{
  "d_model": 64,
  "n_kv_head": 2,
  "activation": "tanh_gelu",
  "norm": "layernorm",
  "norm_place": "pre",
  "bias": "qkv",
  "init_std_qkv": 0.0625,
  "init_std_o": 0.011,
  "optimizer": "soap_variant",
  "beta1": 0.95,
  "weight_decay": 0.038,
  "decay_fraction": 1.0,
  "final_lr_fraction": 0.0,
  "dataset": "wikipedia_en"
}
Each number is 128 + 32 x the weight over the matrix's rms, rounded and kept within 0 to 255. Layers, rows and columns count from 0. Numbers have three digits each.

# q: layer 2 attention query, 64x64, rms 0.354, rows 0-31, columns 0-63
# k: layer 2 attention key, 64x64, rms 0.271, rows 0-31, columns 0-63
# v: layer 2 attention value, 64x64, rms 0.424, rows 0-14, columns 0-63
# o: layer 2 attention output (transposed), 64x64, rms 0.375, rows 0-13, columns 0-63
q0:136097145147130129140120120135137129143135123113059211105089110135137147108167160116139140129136123149143098150132092125169137117099096150112141128122171130142131146103140102100118158112142134
k0:099117095128080137113085169109075149123124141132125124114105160151115107112124123140135104127141147130132130159108111097117140129141160130146122114090156130112104103144119151093109115146104145
q1:110107121114126154102135162132159156129102121139117131137129114151131093146121148103182113086127140107114120139132135130111132129144091114092152161141148109131080149090153148133182128120114138
k1:091089161058159110116096118088148129152131112142098144108125133144103097129106141120117129048131110085137131155101134146119104104108160119141130107138110119155112087130168179128148147124099122
q2:119082119112094151134125150140155123111060139123112140094096147163176085132148121114151124086122101110122100151125110121098122136137116108050113152118143129115064158096183135109147159097088129
k2:110118149117153131140163140105150170073102126119139140116129134161109128170140162142157091124143095117140155123167120142138142117125163121139142096133128123132119114103162118147138137126130162
q3:145180146126148073121135116116124101126176132148136144124168069111130144117089159152119126153124102124119164117148136131165149117128135109144115106143129115102167089116088096147124106122123152
k3:155166116130088115115127113134090106109114128148152134115148117108149135109117109111097126133113141151131098133117132106109152154131133108115093136133100121152143097119113098151099113143125087
q4:156149132137144164123136155163175197137125127176133204136116140135157166153205135156179134178144127136161122129168102171156136124115130141159153154136177124157174127115157123185128151163186093
k4:123148076180088114121152087142101145076133111135105126128148142086116192163153119115183152166141038108133161130113152138063094157088087105200150026145178071140174149150113158114104094119126185
q5:127095117147108101155147122139119097156129121106088152141095132151111151129156150123121154132139110138133150127132112102150142140112118141117128092082190120136122178127107137113125135081109147
k5:133096082095157154078129136139125095163107157138140142144148162128101118098101168134136122096149179138134106109180161096137145101156109066093130181081128130131106120112148146136119151111104116
q6:128122106148124139116162115133144148130156131135107182113130091139114164141126150107128129142135124128146126148121113149166116134113106112140194142137143105134129101116106145153144141114144113
k6:105063081133085148137093164097130128152140169126121158099091201179120093132097141094152097107101138130169126185125165124103110146184160097154135184125152114133062103127184197093145113110106173
q7:117155143150146106141110124125124109137129178115126132150145113139107127139111108143083119119129120121088144140127149116125143121141167093121133153100115109125142100146119137151147117113088150
k7:149140115101117139109184096129127099103151101140116114108118144149133134133118134108069107121073145130121100092130136128120091151117124121113094135154101157142141114100141084117156119068145097
q8:138181155131119095087152129120107145088106141151115130162184109105140173146113131177091158141139081130145152096162152137102131114120163131163115111135126128153138122161096118174109112145151124
k8:143139092118125111146165148168127153148226130149122070105177075137125110069141094130121104176126127150090180160114140115159069138061094149123090097114159170156103139176084134129144139197118137
q9:128078110116089153175120118112140164127092105107146111145086168141094096135146134095175101108101168104114106128109130142098115164142110160064106137105153167153096164129193167086148157109141118
k9:176108131140136103127155153106154068158052138110095131151088127117132141124099111134127112094143098176159134145169055085141171129151121118108169134133140154122122112109127125115171161119074177
q10:114126144128099125134107140116147155133121152136155133104128143120132146119117140143127142135153116127149133112138144134116101117115135146101119147114147168106125132126151133123103146148141109
k10:102089105140111121163104137134128104141117158103171099103143102114103121101121088143102118162154132148127119136136105132123113118103128115121133113079139138096128080128102163126135136169083128
q11:103130125127167084133123161106138100154145192101117121147194085135092071111090140143113121134144120083137157157147124147166132156142145134105142107115151096142107114141109144129140147183058148
k11:115112184135175094173091170148150107164128146145112103090111172116144147132086150119137155132119119133132081124130138084145059111134184127130096148117120160127122108145135129165075138163120157
q12:162099094152128140065168050099145161146108070085109180148044128105084225106203152062121142197085149125154145124149119129156091136129071182157160053124172145163169157199132123140074110119224053
k12:146085105131087119111108173116076086224085162081098156067067097172177128102154179129158187144148105119091175127136043061103140121117111133126125100066225129087008167126139215092156145084085134
q13:098173138107123137089131089160118104100124068125086152104071159103160151101175109102106176118090119178098115101152125106148126077073123067111123115144139162126179162109150109125118125060133113
k13:132106081167128153037214050129110128062121097132194196166135126124142165168162131131098116185105088175159156111128129136137129131108071158141181096164085139186138124105143113190134102045119093
q14:142108169132155154141119137139169152143095130125112132095109134147129082146136178123173108099113141100112120137128094100170125130170103135076121144137155140124072150094166142109204160087112172
k14:178116170093149165096133074150086128108099133163105140153142127095130144073139117155100152090099146158175068144100110140101106139103120129113115150160064164176131074153172136113155144132112090
q15:137154117157113125121114145091135152161137112133089149128083138117117154133145112089156140137138100125126107111110132114084124125133105151133147127133152110109120134125126098132112078100159125
k15:100133168115150158103150138144126124117146158159216119144157140133133086152154129155112135107123103127097122160148154142079136074168134129136162132092151088124118158121080143150102095133119172
q16:101101144113125109112151155141114121114100129120092146133168123147133117153096156170144160076127088140138114136129134138134139115115137097126163153127122116153097129116124163126129145130079146
k16:103121124133132099116124104080164137127142126113091151133155163132066171153046117074094102168120143141180113128072202127158073112069156111097144152175094138089123115141116117152131109149105119
q17:145161123155098125095157151197101133102131137136134098115098134108183151114126126078146152099124108167127147120104156114087145149098102101134136119159132159095155179112143091109120087117126179
k17:083067134040120180171072166115190141133129190130200164139115103183128069187120108141104120046163153127132107085158144145134145117154112155125103169144073082124102127085155147118132143127174092
q18:132145118142134129142134119125151151144149099102100154165101118135096131127143125106152118159096137118115144118129129120125145129141110144117156118125171112141137144094105112113147101107145140
k18:124153134121101148052176098164086091101120165146149115128154152144169104114100129145115119074105098142128127150151110103104140110156154085133135161110125163153148142101112129146120158132092123
q19:145126128116157171086113091125119117151131067145061191125087125083107145104170170090143145165131143129149102093151078112158099089096101164146128098158174116139122151103114099116108122114180098
k19:108137139148121137048080109180067122150160153122166134141127143072132139100126130146140179142106062138139138130051128105094106103135078127152156076119125123153148159164094177119102112116113116
q20:133160134140141078128094137106097107137161123130122124144153076108111141126125159131138131144123109105118129090148123140138128116120112121159125073120132091117160120136094094137076099124137140
k20:146126134139115094126100172125138132183107152170123125117115135103144144120119124096102164096157148111116118107109152090129106114133128112099090137124146109122143150136145122155112133128104124
q21:103086138105128135169083177130118130147114133159116125141152145120113132140150124162143128104177130120123082110127097146121113113117126147138113138083156101152109125112099156135102125151101118
k21:138142105160182120143131118133153114170115112162070150180122153093125125093144152105137133118141105091117123153127127092130086106121127164123141116104160118145136121173144148149123125136097151
q22:148170108135141135121116120132134137158121166139159151145154099139111138098105134172097121169139124126130145120185143135137138095121181123134147114079123116114160111157150128151091152151128118
k22:126180128108091127142135130114113165166143150109110184122153160143145201140128128172122178154145121148151132086114178150083134126104155106175145093145148108136191148152133142140144154126169091
q23:127109128115146145122135117119124075177102142086131114122107129162106105093109143132102109118113144142134134159161130100155136107150153093086129141064126146116120147119148135096156177066101119
k23:107153091119149141084164100105120107145132118104124156168158106128103156114096130120059101172092199161138111125134145128161157089073171097146178136129117149108144117137090114157142119127107081
q24:175152124106149166115135141151112127128127144203142123136140115113168099125115134098140130114127126131153146137115129109140126143149140135142097113174088164114112137128152106149171127119155140
k24:096146128106149143157092176133119159118149152112160156116148109089135122119122130114164096134139128147146134108128146169099177137126141104145110119170104141094114137123124143119086088170129128
q25:089088145127151130104125115141136081090119146093107113132111158142135092134162127101104111106100131115113142133108111124131136137131105100110129122168125123156134156126152136098160140081110121
k25:136109102114163115119127112141155080119107093133093156148120148125108109150106161129155119140123137080111108119124118120155122150123084136101155140130088118191142094131173153116154142071102136
q26:157105154116140166116125157153112129143088098140075144119085173155173105122167145103171146061139112174121119130141120080146163132123109158083073112148170158129084210104189130111171160096127168
k26:113175153132201158059138114161158165089122122167148153120123084103114147129166187124133130126152125104123132127183090123156109119151105171117141094150136131139119136120156090163157146162138093
q27:117159134112142140136103134117114107132147151160171112163171132102107142136125087156084120170164100112133113101130141134103114124109145175158091106117093126163165112176096130151079102183149077
k27:105161111163167065210116149126131089169126129101085114152141158101100131142154109091056156163182034108143136119116130109135099151120100138143109051107143071144181119184097157149084125135105126
q28:092079106119133125172100172111150128130125133130127115095111165129148089134151097148146129118166120135116098148134095131128120130140119143140097137124128118121100129124150164117108144152128115
k28:144148133139149114164148112118100189079162109087111147107121126140105134169168126144120154144135113080121150135138123167148163135112114143097116065102104084113117115117131084117108083145153130
q29:111122142121124115144113158143151123128108129132136116108105121140141148121110151130141139087130150146118130112136131105172123118120129090098140133109141142106145131128154134117126170127086161
k29:135105126119125138133115120109117158141111100144115141135094078155098107123163096145122133116122169125119099123126111122164096129128112149128132127126105078158106119131164099128138133113178108
q30:137175129123126172106153114145116106112120109156131111106110120131118141102070141089107119123100165164123148124150155106169138091091175066075140159134125148065156116092134096119163148117098161
k30:075113151088141161086093050155158153100155087087173189158109080127100138165129093124078123128049144138143118122101123156180109133152074110173191118151063077170129121122103092125129115092182058
q31:163135142139136113141154157153091126120110143128110116101167148139140159141129134148120129126159115135128120115118094159131151159102143114169087109134124138106143146117116103141148114131129142
k31:112154076116094128171078169135126133148173144182140123135105124108130130113136166108124105082138150138115134120192128128128090145132127153112112149097148117131140115151130093133103114167123169
v0:129138132112125156104136121103138143090130120113139119129149132148127126174124136152116117119140135131130133117110126159125120119128132117144137112123105144164145147147151124126120162121134088
o0:137104155155136131126121143115123169114102150163122131136164129151099129146095187143176130114160130095125103106137125121109130147119117156104147131132120123143099145121132119135132118138097133
v1:117125112171143149175103083136172110127126115114125150145138134113086100131100135094155119080104138123063123145115143149121128092129110121100109097118146135155125087150119150124107156114123130
o1:127048119174132104094147118143200146095129130133099140080111109156081142120148125098147075130117135129134117136101084102150120161149075100124121124120151102147134100101154136139178126122162077
v2:084118146115132114110131129166126098102106155101118097134108138132154126153173104143127125159127106129122097152137112168117132125105094133129120127150109141175121124127150121141098158127134091
o2:121123139134121137118136119153098118169120139113131087158131086108100180139084165112157090138145137124128125075124096142122114114095121151071132093083158123140136147108128131126085090144082128
v3:085103115104141125151120141123164174146133102092096122147141147110106123110140123131164146143116130112147116126086126156141111131146124120126105141095158119149170135138122127123092119167161123
o3:144079117110121156140131120133140126130111092123145156124089118142152186150152144151187124158137128126123096142138127155114136113119117111130142127105147131150117105136129148147116090133117160
v4:115096143103134086130101135135140128184104099110141162088069135118133140118143153110128145136125138077157112160123101104120142150163124095119087180096120099129088141087088125106150138128136133
o4:105152095128106133103158137172142102115100092111138095110104138093148135113173066119110161145131090176107151119132143125123129083090151096141138105134138128112166148139135134145103134158077152
v5:116156081131096121138116139130107133140113105117101140122129125152164147137091126132126107138122131145133146131155103145105159137125150113138136101111131115114124113112098116121139118113083136
o5:142138144105114077125111148112136122106096149108142119151116125093109117107139127106113145129151168115110133105101129136109112119111168127136104127139131118143145157155134141108109120145137159
v6:127132138116133135125154138123126125096107164134116127133097101123163149149146125145099106136152136118063135130165088127107141134076124132137134138120129133124129133117128102134114140122114107
o6:114166129158156127088159137165097115147119175109099132172143139164106120104091145089117127107112115127150159141120158156101137148149163149081160117137144147117111150115151142119128132118101145
v7:132106087106124110116114140103115137159100118112132153102127136141114133089122124124158133119096111114137136140121142133136083119130143088117077107130116119138154129132121117117116112147122102
o7:096108149084088094141088123111186122090119075133150162126104153131156160170131113159140140165106145168133106137082137128140162105126149101131146127134144081141147116174137161137106110124123167
v8:136138120158137134130130141137116157143111144136117133130139134120128117130117126186163116144085120138128140157120145136142141138116120121123090131093132151081126149123121128120140154113128141
o8:094140100122125140152135136139123124110124095106141112114094127117122131178126128148120144149149135145098147114130146156109097122119171130124119163110115133143134102109129171114127106145099128
v9:163132127145133160123166122139094114126116153145126133147146123118151127147113138155130134116099118125137131129161129131112116121111159131109166118136093133110105100118136122101155158127105149
o9:122153141144126146153102135080108127131146143135138095089142120150110095111074125146129106122152145132112132099141120121141106167146140128141069111122095123099117117120156147129137162096145115
v10:170128093144103104122131173144107127162125109118091108134129132101142096093139122087136147111124117125130115167125118109114175125100107135097120147127123120096102115118140120143116147130152154
o10:148186115142091132124160115104145157149157074126109127111093112104093151120147108120122117165120151159100167127125159114155138099121128111162139149091170123107165119134123084102133116131131151
v11:161120144143132112151132145103156171142114112137086152141147158153091144111142127086134141163116122106123111164110141151143120171055131123130098164130119131121137143155126118133141113157126136
o11:113171098135111102154108120115109124123149097101120175127078115131097120144145135116113148118133076170107180109117159125127154117154130172119158085152119134078141106130134115098121110105117169
v12:072102158092121120167096111124137113141119138122141162111120150171127143161166091139105110135115152123139119118076098177123112138126131123162116106145141118141117100115136145163168108142129029
o12:133080115164116139083152143129118096101120168108131123184103133113131122125154128112149093093130106150127153155107110155092151132130089161101152084142147093181126125165152175086112125143117146
v13:072072126113129135145130115142170071154205107073125083126114188121127129078160080124175139175103161102149091133127152136121126173155105110141124148143114143149129151155148160141085132168155070
o13:128186137099150167073163132158148127163142084120160152167150081144163173162152124104179098139145102146134152123130080171172149131124053150115152118117152110126122130099154107145170089122135133
v14:154147152156128149101131151117082156136092160135120142139134093144131123088135135114148142130129162173108132140156147091111195103107165142098169127157115112083067158116137105120155157110113183